{
  "num_hidden_layers": 20,
  "hidden_size": 160,
  "num_attention_heads": 5,
  "num_key_value_heads": 5,
  "head_dim": 32,
  "intermediate_size": 448,
  "vocab_size": 1152,
  "hidden_act": "reglu",
  "norm": "layernorm",
  "norm_place": "pre",
  "norm_eps": 1e-06,
  "positions": "alibi",
  "qk_norm": false,
  "attn_scale": 0.177,
  "bias": "qkv",
  "tie_word_embeddings": true,
  "parallel_block": false,
  "init": "uniform",
  "init_std_qkv": 0.039,
  "init_std_o": 0.0,
  "init_std_up": 0.039,
  "init_std_down": 0.0,
  "optimizer": "adamw",
  "learning_rate": 0.00177,
  "lr_mult_qkv": 0.5,
  "beta1": 0.95,
  "beta2": 0.95,
  "lr_head": 0.00581,
  "max_grad_norm": 1.0,
  "warmup_steps": 230,
  "schedule": "wsd",
  "decay_fraction": 0.764,
  "decay_shape": "linear",
  "final_lr_fraction": 0.0,
  "batch_tokens": 16384,
  "max_seq_len": 256,
  "doc_mask": true,
  "train_tokens": 142000000,
  "max_steps": 8667,
  "dataset": "wikipedia_en"
}
Each number is 128 + 24 x the weight over its row's rms, rounded and kept within 0 to 255. Layers, rows and columns count from 0. Numbers have three digits each. The size before them is the row's rms in percent of the matrix's.

# layer 7 MLP down (transposed), 448x160, rms 0.118, rows 250-279, columns 0-159
112:133122153151166110121065150129143140113130129142148125125184112094130102143154143086128116126158105115131149123139120146127135148114113128115166116145118104121129109162132105167145148136102133113115152111149144184121142112132158097113122150119138095118142113136127107164145173134146164130135132165143111121152096076145116093161117086096093103111098132148170110121119157137123097119130164085113124092102099116128094135134094098133077133121130146126121181083142157105207177124154121
112:154134136129157130145123140150122089134118141111154086148143155086126109120108087136139149105116155089152143121163133152110082145157120155095156190086127134145134098094139154105107148106063171114116170114151100132131087088107157125160100153100118146146091117162103114143112112112105117125108136104085113133099127165148159135131149148103142127183120141106184143119113090117099146133154131110084137126147111093128126131163176133150169129124109153121112112103136135149134104121140126
090:160103102087085111146159134139115156125151138111121152119141128112107153175108185118109143131156108076111095156112126092141145108092094104136151086128144131123092124125059134166129112115133111098132179158092092130121161167118126150108130143145158119110102138134095131123115108137089142153087166111149103062165151143108157115108149129148126148140095124147119130110115149139110149151104096099141099154160164128140160131168117141152121142114155076136131119153146105127114130129144119
099:127138172116088100097114141138151130174175112119111135119153133124188100109180125148177124090145170119094135148117120141139111135086097158147134171071124128153125107147102133111169093123119117134117123129146132134085145118145105114113134081095117212147151132120161117112120153091131145142129131152097116177112147138132105131141154134095154122132121133130125112131146131126129112106136100093123125124116073118112138141119165122102094160080112147150153107142138127119138104080171125
099:141146099106139134146119146117173128156162124124119146112124143087099166146137133144107152115113087095114124137119147121134144152111111126179107083119169152125108144124128125116088085108135128116101112165127138084112106111167164083117122124111147107144099134174137179077108069134108149129135122137093152090166092165120114145139133193116137123148150111109083130079141122136127112126176128119120151127159115157136161118117141129091154179159104125127133128173133126112158118099104136
113:121146118118136129133146125134116127138145119111118126106150139165098088105171130102133101149135120121100164104117076126157124125112129155152133117086170168095107159075100107140106113109106104150136138121136174154085110117102166110121121134158129126114146114165142091129118075145115114150132183168131095142162138163094235121088137090145107104132140144136075153157121175111103131143166105140135140126147124123141137140162095118132125129110121129088133131119131130113126116118125127
089:106141114187116098137119117158119091150086136138134174159141145094134086103111127155123125128148155125108122179133141130149152128139088094156118176129135165115108101156133136141115114104149136149133118141092088087095153092127124118052141138125135169141112138160191153070161063134118108133129102111127143148113137128072126131121127150142121104145164103128141129142138119135111133095100141146151159124107092112128100133104134137149131112108123148158162162105148157115119101097132137
096:087137123141121135128131130113150144151121119136154117124131123063150175134138102165126166127116108141108064182132142159122142116132116073097133157106134109130098156119141113101115132141140127136125102109152114089137148157124127128115193144115137111109150134100143170090122117112120084140148156110143164118133079127088202179071135131143135151112130136118116135122130122096128165090106140130147104112158121148130107141142114148076174144104150101145111129116110158131127163147103160
101:109132120106123124106152169096110141156126132150091143100068114112132170142114105111128126122123116114129136110119117116137136140106101143138148135080105099084123120164168110146105162127156152124124084194122140121147132130106098122149100096133115142149149135146173104104151140112155114144135105133136149140156135126175128122114085127132110138165064119116150165125135160179139109167182105156136121144095129113095104068164169112111126097132111136128137086151157112119150113152087108
091:108137119167141138100137107083142124121132144164114137097164084138130138117137143112105089165137106123109145150154108138151163160131142103137082112129157134154090154125062116138135150106127123123110121142125125117135125135093161095142204109145128099060099163146126114064111124136142147169109109114122160095150129122099171128127143155156126135085102125143133090140117081120126102147126145135124159137147143159150161128141079129127124131150131112144114108175120161105132099115127174
094:083149143132152127129092074150105081118144088139130157134133133141146089119114088144152156153126106164145115111130182157161167131103134116083087158156165142162146122097144165088114136135134116136150152084109127100137165127106128122112098132110122123109077113133143138138123107124114111149122144142146161120090107152095162116171194126161102125133103117159128143125130121104098131142138134109127176149141134072089125134121137141163116069140138116122118137113110145106158161133117104
102:184078129131129117145133101163131159141113084153109123133139111124127102154136165160148133145119070135104147117120104179132144098118140168136128113142132148120134144101095092129143087123090104137170135156131116105124171089100116138111122151145098123132162095136157124149146162185162174081069115146077122079148132142129131129146119101085129144111114122138160163135125122180121114133145128126133111107136154142103123127156073143124129130114109112143107086154150143105109147148126127
103:076170143122138157093084104144133111131138094095100153119082120126116124124135137119125138141163150150129133122130136100151090126112079148137156125093112126141083141122146083103161129117174138110152130157167111144115179143132114102155147124084143141118147147092093128106137142108172117142135113127141118158129083130145120154152158170178136153117131117115105137103145137114099109125139137091110106152119128094162134113135168160194150165165152132119117130088093128111083109104156113
105:105125187150113110124110173118150119110130128152160112134069168168109185143123116107097094123149127139144157133152137108101124144122187158133086137121144103124130146127133170154152101105090110054102143085116119123169131140118156121119120121118143143130155065105113150141136133125143155125121132083112110104119158112104128150143130152126153115088131138079151130121113116126146103126141076126104169158149122133130123188132114108093155121116152107091116124168140153141103136138137123
095:104129110132143129128122145153111088131097151167125120113122124123126161089140119125105125074165155138124151112123141146151134154111158121148112136158135110141161083156113149100107069125135093111121125131192127136140122115125116113137101084114128163160119151140113103133131154136092113141148142150122160173145104146062157142093144109118115143116155170149104095127191115134113143114150098071180161115169085112137137128138099127133080149126144116125160084105146106139132154137106112
085:125134161148120128115168109126081171142116134136122139148141127159102118163105137156122106141150107165110140121101126122119146164129129129145084132111102118091146173150098153141124142081126132158109085118173113109115142120135149165118095101139100130140119096108132169137108151131124115073096138157179127131120175157127083100110124118120100147089139164161132103126111097144148161093163133145173138074098123122145157132073134125139104163135113175166126114110114108150102104112093129
100:125156167168112115110143166138115091127111109124104125176125128158111089121151111102164096139150127117133126120109127125098127117134148147074142167107125107150143100112138147069128149134135122094129104156126167163129126204121083149110112163115068140151121179137147097106133110132179122095099109152135109152120127148127115110119109093115116130145108077157139164118155120138137119155098148140156085188104132111112120120129141122120091155092122111149122115124160171125116107121124151
114:152159115155104122135089134164163119117169139131124124099114117175177130139165144116167109143109098096086106125126134138142126158141132169152114126145124138143097162102110082127154124109152155110133117125138123173099115137111150136138105119151114153140105097131115120140150139102098148124104128137140158127133115141208066084121110144124097112073097108131161108128123139140142164102138118119109127186115114145151093140106128122203091127143097102112118150137128104127154150140128080
107:135190103152104098100168139084133141130207164140090141104130092098145132150151140144115137117112165104102152092108121116085127139130160111120094108116126119113120137115131159108122123090134128113129093161101106164111123144138127142130107126147162150148123126166162090145111127099159107115158110137101115176151111131143126149137127148061087129116133129100117146092121126134163131117087125144154142124109113119144134094148113141129156158148175197131113164119141128103093132111130092
092:105126073113137144085146149132128131138135151146154158147121122155109143136141104071159135145101190128147114138121142107141144161111140110138104112129212118152102136120091108153153136136123141102155135101139165068065110145137113091093124117146090123113123119167123119145124136096137159153106105114142164098122104130105134159147168105112117129094129150125129137169109112120086168117171128113117130140125133135113107118127119087112152194137106102150099111162166147126118104137131145
096:110130139157168139106126129117110166186151141097188134146081127137137106145111080157123126110096120151143162097133158119150116089140156137137115172142151125119116140132075175094109121096118126117129134148116133126103150135191128139107182156142101117141120117126132129073132176131126111110135094136101108093115109146107164110157137133181133103136107110139140123174113138124153101060181078097139106121126134109151119136120108131137151126125157114154130119095141113122101143116118112
098:104109095143151125112167089141170134158129140123132104081128140115149122135134136136108111125125137158114152032162143117122108142140160117155139127133086121075155090116143145146156109146101096122117115131110109142172130125088127166096162099157135127166094152191124117156126093140101102108165123139119117156143141132087152154146143164189131160140117115140134102139134128143115139134089133115091131133135078110141139099129120091133101132134167136131094156114159127109146126097099135
110:162089152157070137124110197123122130131147143129160152111102091135104081126077120178139123105134108131155164154133109126092148081117133114126131094120129163111103129144119111146134096119138126142114150142123107147118119092106093165157144094109134106124148118132110100150130090129157111129128066116109143122107122140198071157145124140178095130126134143134112136139104118164125142121144135112109114159106188137129163149155122161110110153158146091120145151134135104139129158102151124
094:095105125115187132126130098063110109151143129114118150124087159073119143115189170171089179118130131144132148155137098105145127136151116151123175140162126086140134151108165167106102120140132111129119126126124164179116109105155163101138133134111146125139135156095104129089115162065097139111154114098145085149097115093106142118111163108143106120149127144139110116158134112147137146080158142141088125094146123117129142138148138132117111132139147120123117154136085155157129145135139107
101:127123081129177131143130070123128152130128100118160083116141104106108120165129123157125115172118110126104125135078169115127136119146084121121162102140108117146119109147160154109164132123124102090136133135110109096123176129139128107122102120053106124139125114168086142105108179112174129164092131114143133134136173093127181150164130106132076119135118138138091113123108143121122154120151146123134170158159164132146137141128124132105122154146143129116167092113157167137108139096129168
110:083120131116142128168124144102101147131122094112137131147139180123156145111121104164090103111143170097144121111113086130160130119129114127119146118107086082104082101165130129100157132125158113142142168168091117162119134109146115094102100124106117123179174136165140163100098138130101115121130085127084162133131124088129127137187152142128122157132115161103138132111104118113171138100117135139153100125113145116122118143105153117088116201141130141149108140120141142144146165100167162
093:126124141166143153138129138140126144160091075137064139111145141120116144118121099106153113168124108167078086158126153150121139088126116122100136150170146130123138151144146106122136138102132078149132140133139110119153126138142120131127167140131106083167131139146136164113125127168102119095176125118172119090108155127060122141133059162095093113127129104147127124138166148111192119118122125129165133138130118114092101120142138133144104083167097126092151120148126113138146091144112135
099:131156083134127129123128139129115137126102147111156129135162117155139140146103141079138092140092169093167137117171131124154099125082146111109111129118170125148143125120137106098155124124121158156112149112120111114083123133164125136094130148130107134135141113097133146152146063123119116110170151122140133133126145120038155152108122113138127115181117164134132122110132112114093160114127089154163135091129151177160125136120110096117163142106112054124162172093125149151097132143118106
091:125130139136160176110125161131114150134085158132133147132155110171131115100107121142125103132084163114105134124152152102155174082109098137138101144134076148155140065134129147106129143142077089090091124143115172164130134154126111121104146127098160108148161143126168127152165115164157121097138109132159114139150160139098068154109124110072115129107121108109104137130090147155092150116125146143129122121094106127127116117159155125091129100114187144130156106140131158134120106133117136
094:161166165116052146110138134093122157113129141112140144089125113153106119104143141138145100183150112081134151113172148084115115105097134161130129098098120132146118188070146105116167101112166125107149149119135131108137117129144115180150120132124101098132140089112125108126139116119129113120153189137152113126118120153174171135155131161110159079165133123100144153109102140118118173154146134153108141139115144161115103120145089147114145094127139112118114138122121099091124135153117117
# layer 7 MLP gate, 448x160, rms 0.125, rows 251-279, columns 0-159
108:128070111195111117104122133155127165158102107124070083148133140105128136151153092140141125191083109134097100096132113092126125106108153160142129151146113089155125152104097090130143114161155176146155139138137127130079104151144150128122112130084101127139176130149140169117106136122140142155111143113115108124126106121131082096121121091159161155148132116127125148111140139136122078128125094174130152129157099138101168126146099139114125158148167118119149126101128147109135102120164128
091:132118123129137125122131091092128170137121117132122128133167110060102138129157144136149048153138110100112122137118115116179115141116131122139119125159122114130149128158054111177136094160107140155092148148161131122155137148147155101124139134164137134103148144127102111156106126101139129149147148153102121127049128144120097112136133111116136125151125154092129082078147120107178177122117111070141134119118104160155126156165143145094140102150138152110141135141109119119160115104139148
098:074098092162109115093103157138122129130114096167136103119147131162120143119112140144134119180114117160092089094092128145134163092112115128117127141134144110133115119129100098136180158143131131127147155114110097155106136139136146156114132094115143120163170105103118153161096103085098182130127126116142111121125121103123187124100143123139103111102112121114124160153141139164119131145123095112136129137125170155127110123137071150108114098128160175140140149142175137053176121131161115
102:120141104151110100097143132187116155170112089165116131101097142109142108111152140139075120106130111144138135127162113170118132063129112109152139119118122112130124151143106205162118109120137121132138104132156088115139120114144121134117155128130156108185101133148136134103164133165168137163110112138084130107120116112124153145137103104145133127144110118144075148122120075116113111130171110107131133090146085134121130173093089131143135114153112189134164106125087152119143131151130093
110:156075103140133158144152110161071094131125104156110101101145107164142075144136132118102117128151118130193154118114137125114136141118120158101117164119153118112137144162120112160140112145105106156132147147106118136133121132139133126125159133162137121125163115118108121129138125131158106127112108120146139153124115087088119129142125086159058133127133127109141191163132116107120098178140137126163154132161097070126147152151135104116059082121118132109138148113124108110143191129149093
091:116141083120176139151134142152120113113145089143117112140118165108137120141092112100153125158146148129119124136103154116116119132128107091139110143143121177087107154107122124130153138167157133114087100140154105131092110105150143096162114129080128109140133124104086114143110160149112150130088127148151102076110155129115106142129130124181127135141096169133129081151107091150127123145162124142124128107150138157111145141091150096122167209159110134072135067141151160112107114109139127
098:128150133126144111121117138135119147110095109156110139151094060167130160092128099125106095104139106103149148105180105155138137123108097144127125094125154074131091132123094103175144136143141089158080102189140123112143112151141160131083154113155121127109133162141110175147154132129113136129160091135136154147147121115119063132113099110133126098150154095130113140159145165116097123133142165136132166130124107147087163133140113128161130113155125097108143137135103134110130134149169180
100:105124104145143130096127102106083143111122071133109162164100163148106150084120118132112143147149111133133141134132140122126157139110132118137094165079114084108113114112121125126143092101131139158143132138133124122077102104128132157128119146167113110106145115091187135152126098142126110199102114161134151168084131146113151161146139085158100165119131112083085126144106145096118154111092116099124132131139153123114160123154133134133087155138154137184119140131085139131107102120170162
099:080133151107159126098126107123152120185137170122086115161140148127101154118108136155134136114115118110146059104115128152129121089122140185118110142083113114100087134112130133095158113149148118175157167133068114092139103136126140121098116127097150123116125104157143101094107112123141126136155161153129125138088124121138135160131116106173092148174141124128112118168097130121140088173137141147152152107177105085120118136116132142117122134127166131102139159147139116108122182107119097
097:121158165137118149105146118160120115163105121146116109155168083144111125132122125112128133156130120113132081136128087116157115099073104168100111107167150132125125085112123195139103108188145100162162163155108136162128107171173146112133116092088144135120139146141136116134148130127120114089139113126151122179090156156110102135116081101134126098154137151143114126158126148149100134110123102118122105125131123093152113156162083160138138099124132111106145084164122119091143122133152161
102:163122115108122151111124106126117120147127118117112094100093140153112133127131117150095150188150080166150102097136150144114117086144068115130084140100210150084099120147123112126167117132121088159152133109130096149144130127099153140134143104088104078106095148152091148132120145157195114120122112119115145128142113122112161138143116114116177157116113094116113140128155123111102146106139130105101097127176128132137126176107118128137112155103157128109139155120135146127105144169132161
103:146126084124108122182106115122110162110167110113136133114129140117141149140104135149146096087073073116117113112132132151111152109154158151113097127150126174127099168127104118133160119074142127097120169128124144130104119162127137137129147156076130130129114102135156107121118122175127187130118149129119128177122140127101145158122114133192135157118054191138099096145111091132133094138150131151171142130164104150110111123122104137088136150148117156120147117106120153109143140122132128
102:130114119175118102104136165126101114103138081163106093171163117100110124092126087149182103166093125162138111137121114104129136103111148136145133165106113088124137169156136139126135146115126156163132137125156097099096144157129141126087114122108118108140151133143177133098119116131150152116115138176136091138122124151109161163116135090151094140073109149107102111130133146106102184124153082145128154131126104109125130144142190135119138088145104127135166115117131182119082122131115129
096:150173114134152095150081112116128150139131156108096147156140135100085119154117138108113084112094118084159136134143100126140124143098131147099100146132101143144100139106099110158105132162150136150114147149108128132090102122150130087156121133116158080185130079121119158150114129147125128152122148118129106120125081116139080145159122097130108150113111145142154073113135133138135187150099134127195101065128119145110139100135154181135114148143113111166148158130096114125140131118110133
089:095099115138090124144098134133149129117111130162130082173125096089128133138115124122169147123140120135129146088114117166143079105120149111158158111113150114148084126150147131140122118155147117127122136130109092125103150189141125138118129143123144093086105165177080123116125160130115150106114153165116119139113104130118120148083127123102125133094138121150152117107145094079122133158164132151098144128159094137125101129180124166117121087170089146072152143165118114154109182101152136
099:118113115136165097109149107134146138106095110140124126125133163174102119128114115140092123139102120158135142139128150143110122145133077108126143151121168117131082098122128164199112145084083118155122103143157155119109141161115161144100122138105144133156185129153145163087139121139132084085119133163164114128113138101094133099116106148151136104136094117110121128150146174118133141108097162104103152160133082148113087168118121176133099122143080154174159131128119152120094115127123141
110:080123136169141106102113108135102156158085129118116130150085124108094078109129093150122124124137101096138151122121111167176101119090106178134098139121171129123108110106108167131125128125120109097131126151131111132169115136126119097139143159124191126137123089147144129141165158169121125110123158156146119168106116136107101096118133076104128125127146136131159146146127133108132171153136083132129162068110113114105169136114116180142141132131186096140157155168126159117138121145124148
105:131108099137108136173094157159124123117158108162133124121132138139147117144117095107111094166139111146194124104147113125119103149157187119114126104116118128089142162113114161164121091088143134130132135120158108176141135115105111147136127145150179113107104173128148108074152113144126085130121087148109099169097085115109146138138142110123114173139111143155125145146095124148127136113141160138173096106131125131140081135079131133153119162136135118170131103112101139095077118131149087
095:108138099136133121147105143160148130128130101091085102162112170122121128114105109137098165146092110190097109106136117152147131075145122128139124117089164109136118178096104160140174132093151088122140094119124122095118160114136095101088109118117166144111131133139179129098146080143144129130121110122135090144145146145151130088159108111116153140140141100176145091182151142100118123101124146177129169132163129155173137142127098145157106107144110112115167130130141122129139155143151126
099:152120138119142136157076112124105102116106111133057099091134150147103147086159113120080148139130163125113097100108099074125126119119115121118119126164152150120122093124114130143167122195155141157161147132124112132118143111153149136145115122103141128112122131114140137128113107152141161107124132137118098169111113142101124118116088125105132137104118172145157130131097113153097086160131174140152181151183132107125145143145095141142117146198104152130124120158064111105146131113147114
101:112100134129115118120166098167105156131141116121112105128122146114090138138158108121147165169118122153133128156096181139178147132141096116127108100096170098139106119091068092156139152114180128131124113142135116089104160127151134108156143156158154124116136128155133126106155102113154129123167108117127080136116102106116120110114126160097163163131151097113142099145143164073129097137134096136147131124133170085134119146163129154114116114132144141132117137128059166143126175160128170
109:173109153119127146117138074131080147109132152154132109125111170130094117131150107164164108163135129159149116103184150108139127107139094173149072095085124148109115114127102138144140096118155140141100113117115112128098121147094120127118093129128139156152085132185133135140135102143144132147107153117141148104105131111151099124138093093129155178142073086103146128132130164080111107148132099141132113133171115149078145130132103151141118098147109128121161135149127171093111147143162119
096:136110135123144156157102132137096166149109128127133133091139159139096076096139119099144103106156120131096126091156099133132139121124089158096101149129121082167113136175115111176129111123163054157101133098113080122127107145094153132120135118103112090128120151160135079162140158139133108179160134130117106152133137127120129142180114124164057145120146134119125154138136116097149117101106159121147142154134142134127149102151139113110114157158097149131152160112105184124110125146122137
104:106117115131095171119127109194114141101118097147114126120129131095156130074138108137091130134183113120124115130133176127150117091110128156132139143151118107161111132142121126142141110114120105133106155161151108094088173119140164143128112113096135135166137077135062125079149115125182134169102145132153094101129132119090102161127116062186112130137123118164114140135109101117141122132113148139125100124174111109148118127160088159135114146143131131132141099132117138120149141174105161
107:117110075129111118109115085127134109116180131130117103112132151117102115169097093159108144165117076124159135155158157153134151124173128113136134128128167166154085126130108124126171097160143084154164124145101130160103164102133126134143131102101132139109079122132099125131104138173144115105114150152112096145122090152086152097126105118130118170123097131164119135138122090105143107164126118141136092123123115113134142156123108151101122103171095096174131106122127098100081157138154159
098:096133149149129174101175118143066130149088148112125137133160100137135108070105169116107133119099144159144130134096128103149099108144098132131108184141155131158157135149118102157140159152158141075113149133168096149113118157156112126128094118091115114131174125134164107100117129103139090143130127122144076157116127135125091105140111119146099162134100138135132083124092125172090130134115101129149129158136199132130093128129124120128157137188148121126137154124096144117126132120127146
100:094139103128145135165140090101124134127160123107084122125104140172118158134114138146168125138117152096105118059146112134143123145136154135075148113098169177131113183118098132109121136121134095118139148128129115156130126098123078101118117156119116118184128094153134127134141104143111119146096110111189151108094124146145148122154084137137077173112086111084112108135117088129119085107113125115171154146158150119100139180150083149120104125143114156116129134121111118135137129141128150
090:149125112142121106163131161115113090128129123170102112172093083095129099141100121117091157154142126102143167136169182146102105080150162136118128116167156120152093090106130142126089142136145150159139153095139119120100130121149133141154066128098124080127107146151138141087138148137097131143148119146143147103128078101119124095121125122157113172155071132168146196113111128115133105131102148124148147149113114117132115131113130134095144139113166117164121121116085142116094124136138108
095:082148149158139116098121137132113118120107107109123132054136118114142128090114138142143094103105131127126154146128119127147162126138124171126107143160123097147136101140102139127116124146098147128162170099105174090146122115169135166095096132106115138135155111160143201135121114160087119135150136147093096117133109130130105083091095133153114136178110140134101146151169127138113155105125121134131155144157136180100094121109139183116099162139166142166150139113120156124158075134113121
# layer 7 MLP up, 448x160, rms 0.127, rows 251-279, columns 0-159
114:077103141167156145111152159134141154136139126169117166097126139154131104116127171171150104160123127142128077147136098115111116137158121060143121148142142149142103149114131122118170117151118129120150135135119140103186144115140157136107122136149140133135142105095133113119086111122072098101093138149147110115110188120128137150131156092163130117116122126130092116113096125147147065106136123124128115136103149104142153169092133096110139102127085126124116089205156108121130133090134116
085:174118122126134151131121103121094093128145125122123115131134144169138119100126165145148075128123107130110127127113140125144075120188104145135146174132130118132157134098121094122111114116138120142149153179103122100113094116151115114134155092108109123134099120109157134120060134144142148139124136113100129142138124092122109156136092143105148118105122170175107141150138109140111183061136089177122185125127154110138159099142107138121110130118154109149122151141125204125120159105138079
097:125125137119145140130176164140159132138127162130141123141137116143124113133165129101119096126093158132122094153149149153123132080138096142103160103116124139120111097101060157115144138091144093150106055092168138106142148119096109121139120150133175137143104119116141133136119114133121121139141128114137091131119160135082163148111117104157136096142102102117100111173148110081127139121149141135091096131160148111124143108129127148155115144155104173166160149172151190110089142174144101
094:116151119166086079097142129128122170113148122115112163125107120131109103139126102144097180115154164137147104133147153173111139110147144141148152133146104141103097137150181133092142113155115136143151143114141169111129104108129148134067152120127080181134145082122099124120148125084081119132078125153170158151155138093149138116140088098138116107123080124142165145120133115129112150118116097127168118138114157164108132144104111108145127141153134085151088137143141119103150099089135106
112:175118151149153167117135105109110133118160130140150126146136126109098113112093150152151120122126155106107141125130105116117113158085143147123077114116178138126147121137132131127100083146089172139100167120134134123111161081112179110145106188166138152137170119148112125061113093127115108154131110152144113099173123145117144122110151128120131128163158077192101121122119108154105095149153103149123115130087107101076132140138149116113118121148143119102140133114145132119150177116165133
091:171120112139127116154153132085113157127182148127133133108166149177137157068091141117125126106133151133156124122170094160135124128146064119101137153126149142130144143144116113142129093136075126117137122140127158145145145085137164146100121142136107138096158114138158138149137168113118124109147076107118084077126138073137123122134082119142110150131130094133075082123142174120131131139124141121174132147125092082106134118116106073177091128114137103111118151133126121138122148135131137
093:140114139115137128147095108072117145125073141132163135123087147080131140167125163153160119099119146122137127115089125120149113115095171133166124111170109133107132108147153126127075115155110134116107143141131185165142134135167101144120122143132097092120168115104110100116129173149157138107151137142138143148125173155146136116148132122100142134121140143148174082110106115133144124093151097100158144145095111160115127136172187117136171076119127120138103120099143094120118111087169120
095:113160124090134156145128133115154149155106134094129120136177127107169171095113122136140130142144137117156119085164127157149100098133141121101117098122155128151134141115134077149127112121123113148168128150126097158092162082098098171102128146043123126133162141124134143130175149139148104120142124116119147104152121106078129168107085147144122112122103150171110092133124120127165097159115092137132114138112122127144099115078172167122098122125172130111102105126144108102137125151111089
095:098181085143098117100128122142105155130090171142142108130129152168136143110166101099099130154138115123115096151104114098175159134110084129089125113140160129089120129133109113115113160110137075133110112157131133134119099122130112106118153120148109109167191137142154150119099138103072124158122141106147148131106146109141108149124125165091181076127120137133121089112088181152151146126129161129142159108094144140164137111119137140144126105125084168124115133163141141132134097147162145
093:129118092139114104132140108155141142097120164138121142103122156141126135109118148113125111091108104117114098107132146138106129167121177103138132113125106092098074109115112099113108103118122132099155075157130116131139111104158104121111135121175119120136081129158145130091135084119113135083116162118102184146114120154146160225107154145149124129106152142153137159162151146141109122093175159149123126121133120154121142079132133129088113128108083110175130089141132140110122136138175129
103:117125139121098134136138128161114120123097115155094131087124126128146166073135113135124131101145107129115119135134144092164111149141143094204140127149121127122122148083148102090121093112132141119198142121160126074114164079164139177124176110133157122156096166101122116104140155117139159134132127139112085109140164126135131164111131135147115088137104165158131136153146073158124156134135152105128084137113132144132114119106109128132106110129138185116132098153137139142123142193113117
104:097146164105103133121093180136102104123126113145153150087102124155125148106122106108167113116163136105101152099188078097092105126124114134150176125123114112148116150135132120119126096117118086141134116113161098119147164100134132104110152171141137127125116161146124128114129097107119122127141127167118115163156119165122148161154139154187130116083099099128075140124122118101112134092116160093118136150130091091104137131153164165158161147180146144066105131117121124121128113124131102
112:123159084120100155137120152119128122132148093113106127128133089132136132131091100184106109109145125130112110121128137082176155142147143114118144145161129135148124137161137140098135090152090131133182188111112113136108134133152144097144123105111122153142123143110106135132122037113113111118081101156127098141162112162110149178111120122172151123155134157130073128118108146134089169132144166159121163146143151159119142156126122104145141160146159116088136111167146089150121115141130138
093:104118093150109143113143121184125088129114124155139129102106119145143124118148126121124179178153112113140112130122152124095150116095150107159145108192133131079136142154148146146147143123130099160151096124175135107121097146143118128115130071114125135080163164104134137097189138136077117090119142105114143134151161110113124137113136131106122165146148107106141148131099100163131096097130163098092164159078126127159107142130116143113161145154112134082107120120149112092093129126154103
086:123103139115128101103167152133133145162142158115099117112139115142141140145208144102117124114120138133136129108119122149146153149119130181147137121179125139125134146134119111130128124127111104132086129149120136098134131183116155158122158106111151096121135170149123093143182107153125123139118109127114089167103190133147113153100116147141165137093138093089148137098154126112100134110118169149182097131164128128098101135140087095100094074090107124155109122072134135086124152141137121
101:139105137125101128136122142155113111109140127100138125092073171143086104120176125100147116127148107119132130120124164074130155205102114143116122111133156135106083142119123140140132148121146087171094112113160113091106170115109119137146136132108121138135128090089155141182126109151106130127091138126092132129164107131137180148115140124103100123145132129168128140118093103156140128174091190104163158156146142105134134148132170123144098108114135119109161141160109097112121128161162135
111:187125142137093115134087134134102162144161165082106071147105121122134115121150124108164137151135135140156152094139140136122093132124143138135093147117166122128136084132183166089135152082139135129103138102108130107119142134132127141154134102153089144107130105094108167139140149089101155160100105128119123118123109137113080091148089150136120148114096140118165101117158138131131129120114141147161152126123068168092172117149153126131073189120102115113119116101135156140159132127118135
110:088164102115110138091104140154122103130120130133141156113148098133108117082128105134124144106128111133163119117154177099104094121171138149164123122146096129121134134108096148136125152103146124152129133182122085117094120117140165115116139123109162098129108144130134128126090126141094105132143158182123173100149116146112124167109138139132109162158120137072133153068121103133062135133139176157123124115107168150114162110154112126096137179142115124118131077106150104130108108167127174
089:135149125140084116097116122154155120132134133126141130137131085177130119134160083079090116156150138127155138162101144106118145173167127132164158198152136135088133178126143140117106115132126184150105127139135116142115095131109103117124143138138133125161117107174129133101106132152119086117082168147109152149151066131164111138118157144108085160127172098129145156135124119158109088135143111138110124134097118102135087137136082133112103189145123143109109115115107158131118138110116114
097:110131118124097161098134210119094109140146159150142176130122156124156125177096127121147150146135108129152160126134148107144072120120092185172160100125139122135139127099129144090102127106118097094099157112089111104123084107142141140112143132154107155087127190129137134131171134115111099129128120136129145135171175159107151144143175152136117108099151088109132095140120159139124113143138106113110084119123075134113146133135112131131142120091141113091135134099158120110127125127166119
096:101102155086115122138142191148154121100118124192173126098090109070147159137090105178128151111168138114145119117153140138106156124097106108108109102099162130138169142128128143162114119118143109124074093164106160126104106139112126126140078152141126158152131116180156088160137123125112129143130146127137150151103109140145110109098128154107139082138110114123118164139120139131137143135115106132168179105139080111128114096157140130108122116127127154149117164129089114157119086142136146
109:118125119132105110201176155120107142111167160201105153140110121122134154096120154082121096081122161113120091137076103151142173135130145155096156131129111129124114120088131143124127094139106129181105167150149162145114111127133144157100124143113130136123134126103160117117119152100159139153144156120084114139100101124127140155161146128117088151124120129131095104150127118131128117124167088090118136136142128115126101104111078156127125154080111148146144134130100103122159139112175087
097:121123098121137062113127145168113091140129120120120112140137156158142086105145149117140087139098151136153104188103121143107163132141119157131129161149105145067115103127172132107132144118110130161169139106108106109147097134138118169096150112118107137127156133081167123119103161142148100131127127151109090116130130112135117125090146085146068131166117129137120097130124128120141116139154151132136151116145080166150086140142105166162140148139063137145158112154121132130110176172123122
102:150159098136120091094130133129103130147109139102167139121121133146117130117113116136132143111117156112127135119125074098107134160144085142098113109117080101092147145157107117123078113123081156159116161149138096150133116135124113161109107091119105132115140095158153126148146149161130152102172131144092122167171135208139166158131148120142089112105141121145117151116191136145072153138141130117128118109130116166129162100114112176149125115162144144074145146117117150125128090117138147
108:114171144113127142131134162102150130077116129142114113121113096114130151134104133153130150150139126126114122099094133134135135117144150114187130080144141096169134117099123113122140108139135124106152151117120098108118128108087163172173143121192129134147118160144115105080113118115122139109131124081123088133153130113144144110144186137132106113076160112157162075157156133146131086104114105152111101098141127105111115153119156152186086118119121122105121131163111166151095173120169150
089:112127116146159118159093127093138120076105142126162145118104133079138158126110150131128144092066087128132149112121156136099171113140128176079087104078089111133102126100147120115120113099150169122100100115139138135122127085126128128152117159106122142158170125132103142095147118112146142138117150105186139149136123125143152118119108130120181161127152124141111118119158133133133126168139116116104091152132134127066111099128122141126136136185118130132127136116130106126041164115156120
095:162115106137114083150134107134149106160125193166160137157114060123069107118094146111144123088110106133124112134105141152118102148118105132107139127128113147140109120103198136105141109129115122088100119138139132086103133181158096174115147126131118151168155153104093122121101137102168155127102123150139123146153161160112127121104138122127143142109115124126118122135140142115108103149107105133133122110160139137148121071150140178103162100165108168148114129133135161169112170152128151
089:149077075115103131168189132138087110142109133083111151090142151130100105144121106111125103136121131148165123120145082123112126122086130118145127115109099130181108164132151105128147059112106139132144160133130142143132107152140118155157111150104133187125166137098112151125145102159128156160120102098101117122127132159132134121186175130160127129156182143083115114104164122115138133103118131134086084143135112097095149141133139118146122105145111152141139116126110121104133098167146112
090:109115111125143120134144101130144166147148100104134154120123120130139157091099144159114059153076133107100147115122146135107126133132136128173096166170127140149122130129177134148095116160128114145134149161077154121089100150124131143147114109128132123100140099135111117164073132128099150127108142116134080124122110126102106124093143145165097147166111110155079121121194114182120125101106122131126164101156147159160085132131102152130119120156143179110092136117105127129156109149118165